Part of a small language model's weights: 12.2M parameters.
Each number is 500 + 50 x the weight over its row's rms, rounded and kept within 0 to 999. Layers, rows and columns count from 0. Numbers have three digits each. The size before them is the row's rms in percent of the matrix's.

# layer 6 attention key, 256x256, rms 0.0498, rows 216-255, columns 128-191
100:453478573504562571561478535421511474501568536484429559444457527420478584508579503427529566500450534530408443514549523496429508501461466472455483443583457436448374436530526451505582463392451416
101:500495448547563509475469548545518507518444462455539465560485491472470500493475470553621555468487465425558532409427474485525487436582567505494521522537511549447476454527514564496519465469517494
095:503535570505529522644435623465548530512497448559549548551437450515563510532524495509446493402507547547516495483446432367575568449494498507532456464531589465573475455482532440371474536495519483
101:494413478406479501465513507571584519513429416536429541553498589478508515515444557443486435558548607554479375434546505451461407464526532584479470565517533516547555585535440528530459516423522503
100:481544502489403388488509474463498539550512457536462379495383389444488456559504519560509457497511450522586452362509478388468434595512492546497576553407449500408454490462435501411483493514522431
098:467438447521590463489545490577497541540533538508419554436425468498450481551660534474505534434510613537520427540496540483466514460436570482500517493466524493492467565511477514515515502440364573
097:434465471549442505462476594463525572543499521492503425590528465594471560526454554454607453537436529596414516469591488539532446551481546515516525629512493476412541483505437552526448523508407488
091:478490535594506483536534469456492506440437437472526475443421449495526576563410486451495456548501504456523499532490497542498488519492438482504466492492540580487450515537493508461454558503529610
103:466466448499481479510473475448486418494429414451438485467471596509503539366517494522485557492416471524489480457587548528484588497537472455375520463536420549506516365519522450502508460452497518
105:480500529511474511539443456498457602466488450553510508548464632536422623484545407487535446410613501494504412451430493443552512534476541594564436504429476556442416416535443420477566504527487497
106:462498503477518577503493466525426529575611554495492415440501488508452415396425442443500435513556425531525488465432522399590498572517480569421511511471487502494555498500505479586577502501531534
095:486468538478496576495522509478571434537486457642468470513621556601422572612483464507471444489518523516441488456514431553511585477483458454545510416465493505524510481615605467466521575543523466
101:562512439521404484488568454499549470456469474519497421386450461508534601566488505518433575506560445559491514546586441484557437421485510539467442525637482508508464499468429574483463478507512510
104:516487468515500533435389472434476504507528535531547438525439553520502523517515472447551575502454513520538474445520494433453582490527434442537554438485495425497617449586458460464486522461526527
102:469495577476490505560462621500554431531483494530479503419463561443512523520509366527517477453490538555443469443447360526481524492454526569444462585451574353482457466469474543500520472587443483
098:430463503498450501611517408477525458466455491459483444439461486435548511467522507555433494495494511494545459486509536506408460473473474587588506474495504523620524463516418490496453475406463467
108:534470558536528422494475480439515476395558475434518445455497469499404596503563563542548491484489440460609423540404453477475494466500603512462476564446459489462499518549510492404551547472468510
105:537453561470517510661517598542641533400454593497471524496514465459524517495485513551362491520442534592534489384564445459438481564463533540547502618538527556481423526611507503523466459460473615
102:501419484512525485518516559603433524500460462494555523464531495538474531451562480465444488530515586513487472488471499591602584445556329545485427430509467588567497542502536471432507449504495516
097:463467493464502492522446440456524537504418540538511461457547539554486596500488457534632512514424329480501517479430439548571472492447454555641526486492470497516421559459538379443487475377450498
108:415446562352542488525525559515453477522519402466487492525536581439488549657533590570487444551480522487485536565488511483523595425461524416529473646482508497547498501525543554420513505490480455
104:489544478493482500463505493491546504517454566507457487529510480469369552427541570509454499526483486526507561582551523473517501513505541552447471539322477425477454437420587461487525509451478514
099:434526635518461475360473461552360431495376537459580494583477490526511489548372489450508493500513478445529476443460463486492436574498512465538574510544556601434429493572530456492479416517515497
100:440495471519516539487537453515528517530478466445454464527439536415554419484456447418556483506487514491433533521470493605478480499556560584526511609484503606448478392535567534566476505547461397
111:580395547494514542401483489591504532525547565497518385489496439467521542519536577453408507504557440394568526512509476462514561476595640460471472446481451450456510556525516498456509452524474487
101:454407574528545467481487456513508449507489629616572532458461461506496546545480527499502476399498441552487447457487569560549476463538448473479587490501412561540529548515476588586510544477545463
105:521533518533493550464433453402484506482507526505526520455530565407483530517478472577502555492489528562520524494495455474596542612476501540480542459463437548530496526518576542417519491605471576
103:463409513399573536513536459440529478561566560560434497453518557385525461496554457580520500536528438590534520499456528405417519575443458534611509604523385464476401442414547435589437498486497408
099:558591519495497468503505503502605393409534476442529474514526459504502557567570490635460526439524492495488419429444572526463506536470469441556409491437522472507540496459432497451490453628485506
103:429456537472564441454497475483504545573474563491424592477483524527546521538499500450454474527486518522538451534558535477506482499505543579495508510498480528442539471546492539606606474491467541
101:541491557455497435445432517530509503498492502414471561436520503536472451417454401516540491466468501500466476448576504512543491502427500504573536531473496567423515574564532471421461543501493448
102:536516486501482408506467466460532597443613482474676493537540481581591536499417518460490579558462505474477372490506458529459550618433511517547515540506534560468506585474514416484463536584417541
109:468504480632428575449537583463442466477558513454461455400513444506468512579525478469523456420457528502620424542528583486511539559494458531502557462559462598523481507414447436443529542514466447
095:443542550575519511562474489529414513502525609523556477493573437429574504411485520509478572478576475528533433563513463572534460512512613437485456517506591583519475458551511447428439492457478422
107:479487496451554601469582543536408429520544455522466549451445520462528614496498470501535536549544505539612521478497493498414552410506439568429525548522533556611578545582431541481520480500420585
098:436587535536489534435510521449489519549498527445480541494543457510604556421550493442537461523487553462507493549489534486483506516470542489537532444461464564494464547479479530495418542483451480
095:594544527586557547449465561562493525402540491418436600521493477444418497451468493472535624413519455505446566414505485485519607501552526521474478493496503450497493507472546524571557490470533503
099:469500605424525500487533534552454583461493484584495508476520474492455485419501475491438499473585549551528493522559480489385595479556506603504501413574420561499526596516552479558464550503615424
102:511512515427463514533404565551521506432471506452450482513565573460528625440459500515461445491565484517654461409419509493541479539444498591506495402473521500477510518561434575461492557382436414
096:423462441501393466585572456542449482500558536569454546444503459475469556469441509462491555506390485402399488472541473539490485430501596438475541466473541455513513433494501546486500499519454481
# layer 6 attention query, 256x256, rms 0.0508, rows 217-255, columns 128-191
098:455464523511517611401500532437510532538445522541539467543528491469499500442558595441490505419478568507548471498487474470531532487499521484564424476474607493379533562490524451565473520387509508
098:435536589377489446508511516435457513505457475530407557566501559488508576527515545421380457571550522470479497588544525413516561457459528470511506488614539448548502481498499503460498520501450393
094:548539447438418500584466509499554484542486565531415394451498602472556551526570456405482526494459459551444471457559528527384429502533463528423495357502429535434370555491422577493465512544600513
100:458569505424459553535487422495512425540458512533508495562526594563556493644474433534485562505402528515457577496412455457556394556540495485520496502514537576455496438434471512489450524485533487
101:402497490585536506522533444561535466477528547456573471507526488498429388517481499481489498495525545444521544575508455505477439493519564628524517547560474450432512440436615498462538536555475468
096:484491523499494564623462431501499478548457539436482545406532472462469436525539578443506497466482577494521490542415585525503449479535507464531401512597496482554462597534457526576526459382569436
091:549479566476472486580554470460511524521475535470495568504525642469447504407480472441424418493490591516562510480511434577547430545593408556476484497517479516433437411530515553513470540562588492
106:389510463517523480559452583447521548459524555533521463576396478457411494447566559462555493509546536517616527549537531561545511460583564443537457462520581386512556498432515534423521602543562510
101:520504469523626401495590451404506462500531517564483533414524402413419549452481488512477484509529516568540428496554462422420486493484587420484490508585508619499531419524447530514475485515454535
103:472441471446528626463538428563372599456480555627459523536532475461490484464541464517639502501516504484547558476515547468504543587465509556492529581475493523520516552456365502484455462569576583
097:565459478516562441502517553508459363443513502504475539512447548679553557508519466458372444502426480586462472464448550480513572502569423507465434538491454431402482438423508549509536495515604439
099:578496488573492420529536436586478457473449521484410451477468495521595497490475511469509487558477475419498386502545486587444522527444481474529489445593503368439522452486510471474426454513509518
102:518485463457498493497404415457492470552458471400489496573515517443492522572489517458499543438434516488399484475518433511434521458489510530539573531496481543462435526498469506412545632532507450
100:549476369527489557529518415465489512495476453512526581514434493526547513469473574446495497529456508427502540469584523466480535451443450566534514392609469499446439451540390524474533442463571524
098:495583576539605432519496515514401482575522552456465488419517476516493516345442505558572517527452544477495504592541519451467575484581498511491535530523528516563477518539521534532533523511568499
108:454478522567390608448471534541458438513591591462414501453518525466545468568486550424482491409517581521521575457467507540400438449455615586479568463503556551505552456561458446456579471468421534
105:453494473431485521514541553532457562473476445471448541464551515577590563426505520533519474527552529465451511526514507562573438620440437462535530520494417458602539432385540517564573465499530559
101:577527507419547477463516505452557477403499436524510503416418477480387521519445574509488508511492420418509436525557537518478542446536519523469510513530652528565450534525514373564458557571383541
096:472487450469443533511423593515490551489420394428503503554480493459464478491455496558431494509485531461481397510511473514425385431642472420410554414470457534544512550472527503536463500530446448
111:461444393489515482518451468457443437466485528537434489568583434430465455563531535497492434623545446520442477473444479587552574425547482377560431464505536525558480455537522542389602536518550408
103:467515439578554534479508473389491441438520516603532423493506527399418573538515488510462576512511431501545500540509457485424458477518497468499602521517457452429496508446502466485565511469489593
102:508530521564525527499475558520627536493535457610490501519474509544530529483482472434478508422604568444590514539516510509571476565557478533513442534496505418537394544534530522502403473542497455
097:453493565502505527474431566431465480511459461539449584490580480557432460425542565532495555491444545420506464412487548460519508572500562530502521527495561519395458434533485476525512544541556430
109:444552502415393519466458519485492509472550463562511492512472547479571511515533491469564532413487520467527379544548448489516484449492584485404508533519413412464506557590496516503509471461500476
101:560455466607539510514500509487476574565497395560565549456556483534428426485517498419476561432510482581407527512485551558562493471447517447485525536474543490505409487431535414544513496507459496
102:463503445445460573551525479469432449531501497557513454485523535527467455492444573517489494486494524454499478536524518480529556528447544473435516493465465458476499612440557534516570516443461494
100:502434516555472443488480415554558490489553588473409507550543525469512535507463532571432469589415467449566362540546533529552482437519480550507508610507498438464509565453618523509523420485473506
098:552522529490389494533445499511519403487467528531536551500595548593503587507555431488557471533472488468452534463447566515565577507416386501501446457443556638434422442572425481397544531602483576
105:457506458486532545524433477479609590502502448465498432529490608530496549467557475429491527552558552536474418517420479495534509392530550521445528497520432535508468463476537574528534559496502475
099:493600479481487523533527539466460395489447568439624564449548485483534432597557539539497503514511468503549517520485527473459438566579534488450473521523467480485468469562491541505328462532500484
096:503567435481338515460562493556517502463532597528556575520475385583518551486417391580521456506552498466444586465456434560468469523524436488408454469494493482506493543492554536553479436453440509
102:587554482500571557524452510448497474457583536529564505429562438480485606503502535549497548420405518595582513467515451484537503490480502511509406447501497497485441548567445509514474446472542508
099:582490609571457474504596545459477534543525458443482447508485562445489513484497464450615567428414482498574538537489525570443556545552554476513512438563560495466480537455568467501473528473522446
098:582517496529511572537480575499446562432472486423523525439456519569482456490597520554605482458504503502538481536461455508528595573496602411576503521481508496549507561552506436430404509578378439
100:484417487470550558501539543460560503587465410486472480520502526516555632482447556536475412617432474526555508448545458471530443567478518606398475535384524540551413522517575536501464495468547462
097:515544486541509496522480466493411476565493583440527567518534421448505508484493499549494534353441504504417456493520557368516472544463547462495502505483540558429467481443511604440518499498388495
101:514650471470412554509511505507484460503443532463484516458415478603587495462540440563452498432511489514479549472507532544415487496493472551545545545430477418592484499503450563488520475486472509
094:518406511405378463477540492522468483450566558537496467576500496442457533448505510460518490608480559583549535513510390464485625429507505529420489482507464651452473508486469486480476392608443477
097:481493407540430565529579539492417476552407403475563560481555467514449519507408443518590481444477533471447509438467464489471550466492506477516523458508502379591507469459478495495533557466489487
# layer 6 attention value, 256x256, rms 0.0411, rows 192-255, columns 128-191
102:561548475437452488562477550459580445462477535615529513499490427494466591489458481503486495579503543471530479509446601456531535416451545555436407513488502511592493543578508484439462404518596542
098:519566565463555459475507525447540512483518505513467482485493515461528469459476459464443573492483472474420575374460553491437503412395471624521392533534512531402497464483526472418501521527423539
099:519401466463528548575537673515555497467591411520490438566514538598519544468494498576555511527486485532457541505382453534450549518430504513483587521532476441519485560448407518520406482538514489
096:453554477455487444382508474523558539399556558464535512477511386504472530431462514542532537501553442473466479496403524511529531579475466530504479447399396473584499517497570525496555452499553598
095:468448477503486450447516616543450581458538494436470490517479486572520501459484365464572536503549409466519510472463603512507588495488499589388489526443454498478440529470471527451547447557569519
100:428473509616518516473565527464502478591540422556485482572494499592481492477469519522442430378516431498525592546531480481509472511528452498565513599477515533567512537439525427542525554530586510
103:387387596563558522540509462503545466482542474472428680533571510523538477465491443425535474565457500564531437526500588535487479471535462498506442485600517502490450614524543470520473449522484445
095:389495463461495532497471498405394429526575508522510432537504462515473555454511522422445456490497544447509509496597575468499517578520477434583536564515562505487448482529446413596526509481591445
098:533437427443549585412555440571507553515536505494614436508511486447485482552457436508513512498490546482463485479536566501527545452522452459537575461466583448512514488472452537476458503538397590
094:495497490513453509532435434506511424535562501509421552422473541463529453456509513569486418494505517495484566487493512552450503407437418420554537411501637536496546514444460525567468566538501574
098:581544560549561587433413505459428481501458532507433598505527453576509545635497578552515620650523543489435538433521576458526532440495581502546474599531463527523525528483508528501508599508457521
097:541437394525531472522485472512529445451492517435511465426463453408496501556520426459406555468511540550449489502495473521471493506490447484497469454542526551511587579496484483580413534509546495
099:499547512489459449380460515481563461493495610586471570557437505430411469567451424465502504488496491501504440515528498532488474543500534434439441513436543495443481502545605490482486477537452521
102:488503526411535519521540548516427458531467385473467471377439527478553507567488496520473440484480563538494576520500584511443632463438468460533538571434511555457500515593529546542432471531488541
104:537508437487547413471560466539579580469532489603502442439493540440493498480443519640515451488437491559541409425620428504430519439495488520497544473465494457498489594491585489444543531589494596
092:585548517562538453488539398494515506421511504417513565534498448571414632493596491501518526474473572546506457528453511500573490457642486529488538488591466411501456488452544518438555464422461516
098:461413481413523445543476544588565572493479534552447519451498487452537491566482434518532568413406560495516529442545480502488480519530479530605503500473451418566484491484441473494501474434565451
101:443412529536518543545566486418431502562604515484486557426423505502481548531491547492552489524487509524433378489489552534486375565447411545442529470561443548610546484548552570534493393464522462
093:460453544444543531486475494512487548501352532468464499423564547561435523545469451564481578509575451558469520483489480538593419494497496449467452457462572524508519475422452611465424519431486468
100:510501518537536603510430475449524415644528594552560471528513498495434442453560547544549538470521431526488490514457485437497515446553517458504445514513490488326480505576518591535482567535615520
106:420545536578496496535540463576521488604504503437437463582545481552420500446488670515555448510539556496460532547428510499501463521499445460507453576460460446535521496489502569513505500603551509
097:510495501543526528487568503405546497467527514464564510592519570591579545416502567505549399397451561443559464459452518456432372459575521525479437567470587446562561532510520471609488456491516568
097:506517496586528489554521489486505462571472474522533487548491552475528503516538520524464564541532542484489490450596638441498444475470437511443391538440535474481452538573489489503525541584532460
098:401413530478433493449518562593559407500476498483466460447546544505497507544490364522543492584537437594531436565491459499481535494524525549444450572576470548564475498412397550550486512546508486
102:490529578502495500518389462522476503460429431530460438474453549610465577435510453498511410525460549471624550507426444603522493483539573542494416418539473419542467513478525487512424515481506479
097:445495536465425570512483500509537546529518464528514471581503483594408587500496393495584465492587461417537516511411590454396521533497524398509532503588480442507549548498547508572545462514465426
096:471470503570551466623554548503519556530490499452536529413495491471519462530348554468469550508496429550453620548512563498507475531506577603528579509481427496505502407527498481397576517529427462
099:539443533462489474512525513527540530514477416527447523568449521441515528508625477500502511429404587506477565562550605423546527521471511443503439535440534551449593431455534492472467489532566506
100:473429466543523463555492507439428499494510479549482479510544485530507429473497430421523527551478287429492487461539408529511508486482456461590507573456496401384577502524502525505645428500497439
093:518468478577565429556538547518479469430587420445563519502439516477521482524521490512573493534531527521502492430508471499523592524473519538471462508499471482495406535560510584479542490573508534
099:362530543505516473499519489515499529492560470513455440590447435576393490581460502512573488501501543564432499477455492477480515468507550533491453479456540542482513476532419618482438527521531465
095:438523463431498547409509469480458563523538500478530577458513463464449518351494595448477527534554478514453461517460591527558509451542505504482493523459615424515452445489547498471520472528553500
104:435504466539426497472541516429498432545452456490479468554615474529510471512483547507511547446519509477465449514459506626499554516588546404472507505465523445469488548523529641498428478545426474
103:570522465414503576467548472511586514475497512564502485459644534467487521561507601459394495515418542568482521447515446475466506478483513473457382525561598557488577561502454431525521451416509521
094:521638501405474523602484487455489529495435485557535563529401361430461487472551509422560466581502499544493511498478462500581480483552442429498440589520464514464516517420476495506537521502564606
103:517587430451429598531493499512483493465433506389457529510458513508462499556567565426497469492549415401464529477536473419513467440553531518512457447511557455542482490434499596501515477463480493
096:445556537421482409409420574503565472574517517526510586547410492465556460559497572486499511540496370475437545461434479412558533451513554492485382482425451444465442502542573416595548524627507461
100:491541553499478482610453496510508426513547553415574422485461550398481497454622524607535461382489524494467487544501442470564474489443464474406503542445540404608495521486417432449481496570476498
105:487456469541509466515461541462519480510594494578513440475518340502489571454482477526522530467564492463521411506500602476535451532507463555465550492536546567458411479515471429501573464498573548
099:473637513547458516498496563483515458428430563544566513443461450531425531511438455502568434531532501533498586471508494514420537499527558568473388568491565502469447405535469571546457461548507568
102:508493452479544509424410475563544540548549563564508499483484465493493468441584479489428515463483443474514581580482568504481514470515495471487575620439507483438436603573501523598503515493496538
107:556536479429412494494547536535533495598525453471465451550508519569542430529457527504529442482521516514456424475541506463490521482465579612495512443441566449504537510466464469516532392484435528
093:466549426526463524499475426610453537516519526425578388550466571496501513542520527584581505535499454479524456525522501447460535465452483549445450508462520527520551537374522508547473426537571452
098:546532554444533566430520485592498460467568471571483648443501497425527451500520534571515456476517531500575571409471481517499513466535512519505487436448440490475519559515532589494535509436479482
103:454566544499499549443424497500508500481503501482469451502541502442441494501479516412531419504518435499452510496513474521499511391531481478463459529441446469516483584506527508550516504492430438
094:502541527481538505419515474511470456536456511552498508503502537559502543450431485530524496478487404598524520526428581602491505504518462538481434408498488518460494506488560525517453508494568461
097:491488519532522426505568462452445540487579441529510516512534477480467545501540552588503504380490486385538514540423500432517471515585421494482425554494488448454396525477509476465414521441504565
099:535452461502442589502496506579655437546573496501515537461492510432404547544551456458395483541468452546540503495425537500464547554417511442467535516421394490499500459552574506498477483432472476
101:447456391527649516500534551542536521470539444474531495474526551612575556441450668535525515517493442482483582525437493452474606478570510523493515499492540477550480542525506451463550479530612509
094:382422468477614503358482465470541482502483478521481523565491446488567540470478571533512528537418451558449440533474519409482465507619425507481577530463536544515536446569527452468480491526441567
100:489557511559479550523520477383452434559499515455413492424449524570498523501517516485448532502574493496541458505481533550515510478489501510420532517515502428447468396534473477473434378505458517
098:508605468510506461514590569536552470485513448399510475512503468491542481521558474449443485508522674506530440492549501527409492486524496551404360545450485432512459523464599546471500373444482461
091:496407498465549471488478544472439448635421499496554490561492524444532640516425525500543430537590555577556507511522447568470466491577546519548558448493439516466514521553511523577549475496516488
102:509413417534523411565496562540526536514471502411467501490429477589533494422459513550455490420474540481469563460493483437492492566491423515464512548516529562399529475501464486440621569551496470
094:432512564510569439451548513544560493533535483503414494515470422565448549470512576526567472512439442535592579542495535439528522520398372500514475423493490529439534561494483536574400512481490478
095:487427412474512574460485515560523515500422435435422505487480443562435478364454442588435424538530621516523492560460474608511514469566460400485537445464560520500394509487501467561470454580581559
100:589455503549445477444547486403525533553561451541462573537492476490490506477471454508527492555533536495520432481547521524392534564544462523467561483484490514485493485532486434567496467436576528
095:449499584532555576575495460357467469501559467485448493494444484510542492481504534499498536520509469527498519519484556451551500448473546581453477501508517609555614518464482387521498484390543497
102:494612486640547536581520493568570511523479433491510574417584598553391476466539547545469440632512506427505498527563466504442567561552540550442553469483467547549513475503551583557502568426475555
101:469518563475553494415407391550464465518573563580552470525449522461395426498438480393566484554499403479581608495477486477554482539558546468468519513490518490467451500481527421522388495465509486
095:508512455518356531530492427518545548555476479414525423501445547422424471496537484555497597357535407620448513513489489564584489451518500618456376537555506566535502565475583568503456474474472456
105:461573508587591540561551503487470493444517452525516541547525512453447451521449526512511431541513565567471535567446602547575414426471549512583534440446513436523456559514489535508446520518491493
105:523523528399447530535476477558499390479541446492491512456370464536517541511514509524476496465573478512449525577520464548533496485514503464517502559493507517573537464507335489547581576509502573
103:623449561501509492489532527538622484423593418451487452560469446530401592495551496523460507528480557524537527533377452518565522566494485520508496497505497536419478451427569487418462417498491502
# layer 6 attention output (transposed), 256x256, rms 0.0859, rows 192-255, columns 128-191
098:467447553613539534603578481539462521475497524468555441506595536550521502503518491561561489496451471562437469419465506569494492581533355439565523531486444561490466471436452439554512555579379406
101:539451450567488499549492450571481462443503444497486547511482503467491511535578579499461508443538483524489511536635473420543500471664513459476538413542493531431543514507526475507497539445504485
101:446522564546518501454488501479483572525501527530515595536483449553464496549549511393320482445462493479551550450505536559541450437491547413504437457571593499596421464526509427458570460536446443
096:491532468534561527435541551481409441512544444527482543397470508479510487507493436516517568429503547547514531523509439486442477459581525432580568518581489415457529486478490488461490434451463524
098:539486474447625522621496406469575393601442544416535497497494557451492555497467610561464423476477617475543487511598374447477481480489547515561516443486457520539502559503530408578464497525512490
099:452551489460594388555419504572494535373584520491500535525451587488496507447606428440525551544475489454516341522520463432539565451447572415488550400511460422452527492579559581545452519489486481
106:553526488467438487510447515517498527445353495519600409478429432470522508507464537586533498445464480412492513483501519436478581464486494437489508497420522497555529444509486494458500546409519535
097:504545551504515433534521511473490559595488575372472484448375524574529497533477416500503594510568348549549518474488480479537457453470485539408472492530573559469485453498506534520440558458485544
099:565497530454416537478556435469430537501469452555458550473501524577522490374554484516462537569433424524582599633548380516477457609491548499479514477499504500577472553528459493525449490497505403
092:482512506503587475530463517471563568484483569439588502537484470475453466585468485516416482481405513431502418518511510509515519492540511479401446575551320390506483483544508495485543454393500539
100:461526523450511507479512542540521485425477495615508446510535582405509442486622452453539454421541507436613499584478493467500461549472549527496484421467525460390495545513436480410536412542520437
096:474538533446479453474527428525470584511499507537537574547528485488530543502542584576500444523466471577562456491498507525527608473438577536548493520462478402508462392454489552468576537477505568
097:570524529561550546565541558509531603466514449516473482436504506502592468505546555487616525487431573496516445559460489496530531418553423521621541542512507509548504487451505527469507419364536537
096:469576487495441500389503458550454514473555528485493496612547486518476472417467516438413503542534405474583515488484475499505515511522441580543443528504479441535501540481458532434475554440528532
099:493552478533501559559453461435424437448484476458602620501530453551557457511501466495405527573527523526526517530421518517553439552550537523469433520527466498494483472410562506554420519331452459
093:513442478496525475465539631475495540408527464597534514462576518476574501521422439432489508482519462548450525472508542555433476474477554474520443445473542591522471499531565523512437460514610514
098:561649498655473501484450505460541438484482552501527564507419478485539555445418480537445462553534435551531558524510500520528525500532493433490535563616567529469450491490454503492456496463466493
099:396492479533540400578469544504533439495493485462464495460559469551538469569530445502407487502541491376582486438534514435510552480576570398518464525526582509505519391440452420392462594537522403
098:410577462579449533529520580567518487488559576500477533564469451458554498525470482435473461551488529520439405493519537546489482547547484477533490584515527503489486593577516421492552450515418537
094:436478475588484402523568474546543484448498553491482523586534594532483459593450545508528542432547547461508564514525502515478453435464431541563476456599439538542502557482430500512567474454424443
098:510466587480577527407466456440524529497501424549555569508480554513517498537467423509513541413516507491468496515541541511512594503470545436452575485400499507515571420588546432475474478463473422
098:503516447482470523506492520513434550575457440451467551561546478473416522520439471503492577543547451488452494484497559528571526481467416471514595337546464544418481476456472473417622568431460589
098:522516500475443479494465443512481511477521543456471513523519533475463515544544506489541417537458504561587435653444540567510445531489515393534517487529427568493488375362503460479504451463468581
099:525653466556453495474488514441434504538536508557488479569481436467440462476604665472482529457473494426450474475543382572397518514463576449560452378517532534527562523554467472476511533472456577
100:430511401475519396497579480527512552503601577445621569491539487413513375552496543511441644461524439579507487455591490529500492537478478412490494482557546468449439396481565542482467491524515536
101:550508556527605510459534538523531467449543475519543439495499488497512495486503536523424520540412475479408541552539437602540561475486467469534479454487483528484514522463600448398514461485574588
101:474466529509404522557431454388518489455575479551463465545491560536483540427523603437505426515468503525496475577550499439526458500544431534454420524598512499525525589511561466494418544533588507
097:483421469520514506490457408514389467557566580523544430489482521518516437422495486446424506616537430490549498534470368623459502489533425484573543492510456460551444492513472473481463421433408464
101:493515405428548472431460501585617506473517537492463522503452409479497554513504606506488491489524599465460535476528568486503400421489498513446559557590545511532514535495451589480484588428531559
094:480441558500487512456523461548530541545422488499482487377545472510501448517452487509413514437489578509409469493520541492459505469548468517556458538554529407507489532443465508538442475498523462
098:515581526500507568441537459536551483527504518493554557342513553572536430397500521520442507503507452514554497545480477493455469594444637592547479550621522547443560545476499455567531521469465504
095:478486538518496503563523466564490504508486450522414397618591535484437502580507468494543549445557485460521517502564394482470492544591436477457437488437453581510553508562544479497546543559531513
108:437529458500575436595514416450476532461490482535452528489420551525498482470556466495539465562487502520483560430571457407549503515429465453570517583466456460609494483583461398486582529480559601
107:466515497457592550489500464483479424490526467437490468517369468487471384398556500544580490473516438527544378464462552528561512507543545518543491504464453456483449508546598593457472517588606534
094:530493458583509419508548470485436520524479553422449509566566559615474561487477499505512631378484490488514402485572580438423497522443463492502432530489523483487436463560519594511510483448436492
099:521487545539541485553570492407471514552555486444511467401518454544474493444569528543464520631456585559478532501482494521513536476418572473521475559474529470508483547510453540495426442558598468
101:399524431568524527509382454532483473528490632357474456445545526608481456444514448532445525513569542446587474574522495539466492516511429529534586506576605537548567459478428422451514469405409561
099:447474480573506518466518492569468598537504490536497472505571508485606506430423471453560457573521481458523442437472542510500484492587469576603518483521549585349447422442488543523491529476506572
100:463470476477419497501467489642437547440393521490470556560529618488526487530505528454515529494470456448373505469451475601490528513509492501557457442514480376494542533538477513523475481481478431
104:481405549420580454493635453487514520578494503424452469571468454543584569528559538493371418552460447499496511512514520516513483462566423447509511498443557499556525621508476504499510494523501517
097:543378488463440431551512528482396541523539485510632482486571487540494510588502543420514545445486569510469429487500492561557469487509545526536484412490507500393534522451529491419650453530497443
101:477520455524524583464514499484482530468447601520492530355473445508493561488479393491543479473521433506503515548545610421571533466586448449583496567457387537492480467517486482492528597527632415
094:443481609490531471491507527409540546549495559523443609486489519442503505423475533485504483566561453516429465407529468498599457622467487562550505556465514536504475570534526491475535511453448544
089:517580504482520450576488447428575541499531477476466389514428497551457469532479466456503461491409470564507526580519518540473471556536495500522550516506524540488551535508544404515446480545496507
101:533582433532511415497525521454535496489499571433537438466562464468494497489517459551533588576533588392476511395456462454509419483485562509465561445498547511493567517515507433454463511479605557
098:524576373405424547583417498394510494541536538473387473533545483451443464424556529549520534463556590526507506506479424366567505590459465436487503490472578485494523536487547562528508539457444513
087:574496437416525451526457599556518575545432508503536443419408479611552576499509474391540428472479557547508486547530451495442501535465620544472520520378416460509573491491490418466509522609467455
099:491611485534489538456489456466418604498496470540489486491460474553583482380424419517534518511469445489401502527428451543570485457495547424545415559593578502470572513419440449505582438585517508
099:483569535505439480449410441511459544525422528469473551509458518475487488526529421423585492407534534499556556417527438544439556572402570413483537503430564509506428488504469491488485535539436522
098:499521557477435492566581498519411505571446534422426503456453550562448529486445394597504415510684506510474488544524523448507544449375529472522427438466478445492531569455519554501475479488503511
102:518401405441542484516464493637537524501426532561495541496537494440544486493437507545484518493414495463422523496560418503451474409408510482512561515517465559534514515505589511553508605496618502
094:574417536532579443480476423395532604531406512580407408460474494479448473479550463536583420492397450396481562482513445490556470483451538575528628557450537443506495505510512502445535557513643501
099:481518538509522518537542522510497534434576422488563562525562445480466386495519506517477586524473413416554484487396535422440493533434485451506369480572580516578429455481580459518486485469479463
098:482444527556425506477459479421502474435499487536554484474544567467504548596517493548503439532529532585537448477530422411498467528524593531511499513526486436570525495547527457601495432387537499
097:472518502536409504506532503541447525480508510496558488468487600499485539512459507475455436469543607541498523558529543489431493569567631480454557459476564538573523464455510523404569543518509471
095:472521507463451365554612438484482543501571556563558492576494566433514514582528526466515568449536405457527551402499532492481444537511507523499533605529481495540518464474486537393494523465471389
101:540450457464597594450466456494472554453414545590580559483564507577431519514543537505525534414511432497452583450535448542527453454531555505612445448474460451540527565565529586449470528476456523
096:474479503481586497540545470556557481529505488444536553546469524498523452446580536434501496483522567466490450428543413532458468516539425409495564501364431359563437460461527497418423542512501562
098:551459452403470431504474563441355488491500568550471439613416436469598535473427424430440500426531523492377513442477544487540465490511431446520487439461559497485492516452481472447444439503521480
107:545479494536487565510503591487520586487483407386419399576506614601534666500446547556496498435619574475436442451508543472454368521485495489517453445483427502555543441477487492456537499440524503
098:481432540519562516428472418469493515455561491490456584464468485466438528432528515403499499569466529455540456558465571530587484500454506433522502440435587523476489459516443551479511482517491540
098:521445496485434449428552515537514536574546436539481484524534463539410537514453498431434464478512480411457492420521547415463544597545552488440468486506445501421519400507545421405467504416448537
105:481497483611513461496548504533558648536469429467514496516617496505542451459457497460438507475512587518554527398485477514469500489443479476468534472560503407390474476446604524460523452593515475
103:528518569503467522534479481450497526586493588552467500441541561451485472472493543496433497395556462512475449514577548485522532468475539452537442433468511423505535527581418542537425442498524525
# layer 6 MLP up, 1024x256, rms 0.0879, rows 0-3, columns 128-191
109:450505556468549522385396475489509469488360504435469541418556489500552567485541478561566445487462390517488593576486478591513469569557540503528471485496449485487494554430522554537408533578489569
104:456511407458482483542437509456515483519497461540565489412389506566548468524478532574529491537446458440545465517492448536485589427440466453505505529457480548487469394439482556566520440506526489
099:528431480451556510529424426538541429475503470444426405551553432509414455580588502392459430535566460508566504475587533507461551528455531488467567451536541455561557441507516485552510440455537575
116:446509514487517497550485548504493454518549400573482417494493543468512511499576541548529484487537439560524454517502456485537481563578469478579461523545455452485595494590528512586585566530441455
# layer 6 MLP down (transposed), 1024x256, rms 0.0204, rows 0-2, columns 128-191
109:582534477483451496529439530516525458550518549582567413478595574398439543532454448408512556501542511518506444447465464546602460487527514440442441560480485481497474475436453508540426552503452492
106:511467516595520547512586518567494552481492432521471490518549500557539495472441449554488458445462614443534379497507549403475420476565537553435533463514555478455555500540557484545504501495416402
095:415554515606552554502487461445450515422557564585593511497375480467639483497483571516481539373452514460445452506462530484432610585474442432492500481537560486454500421532447463489473476466512473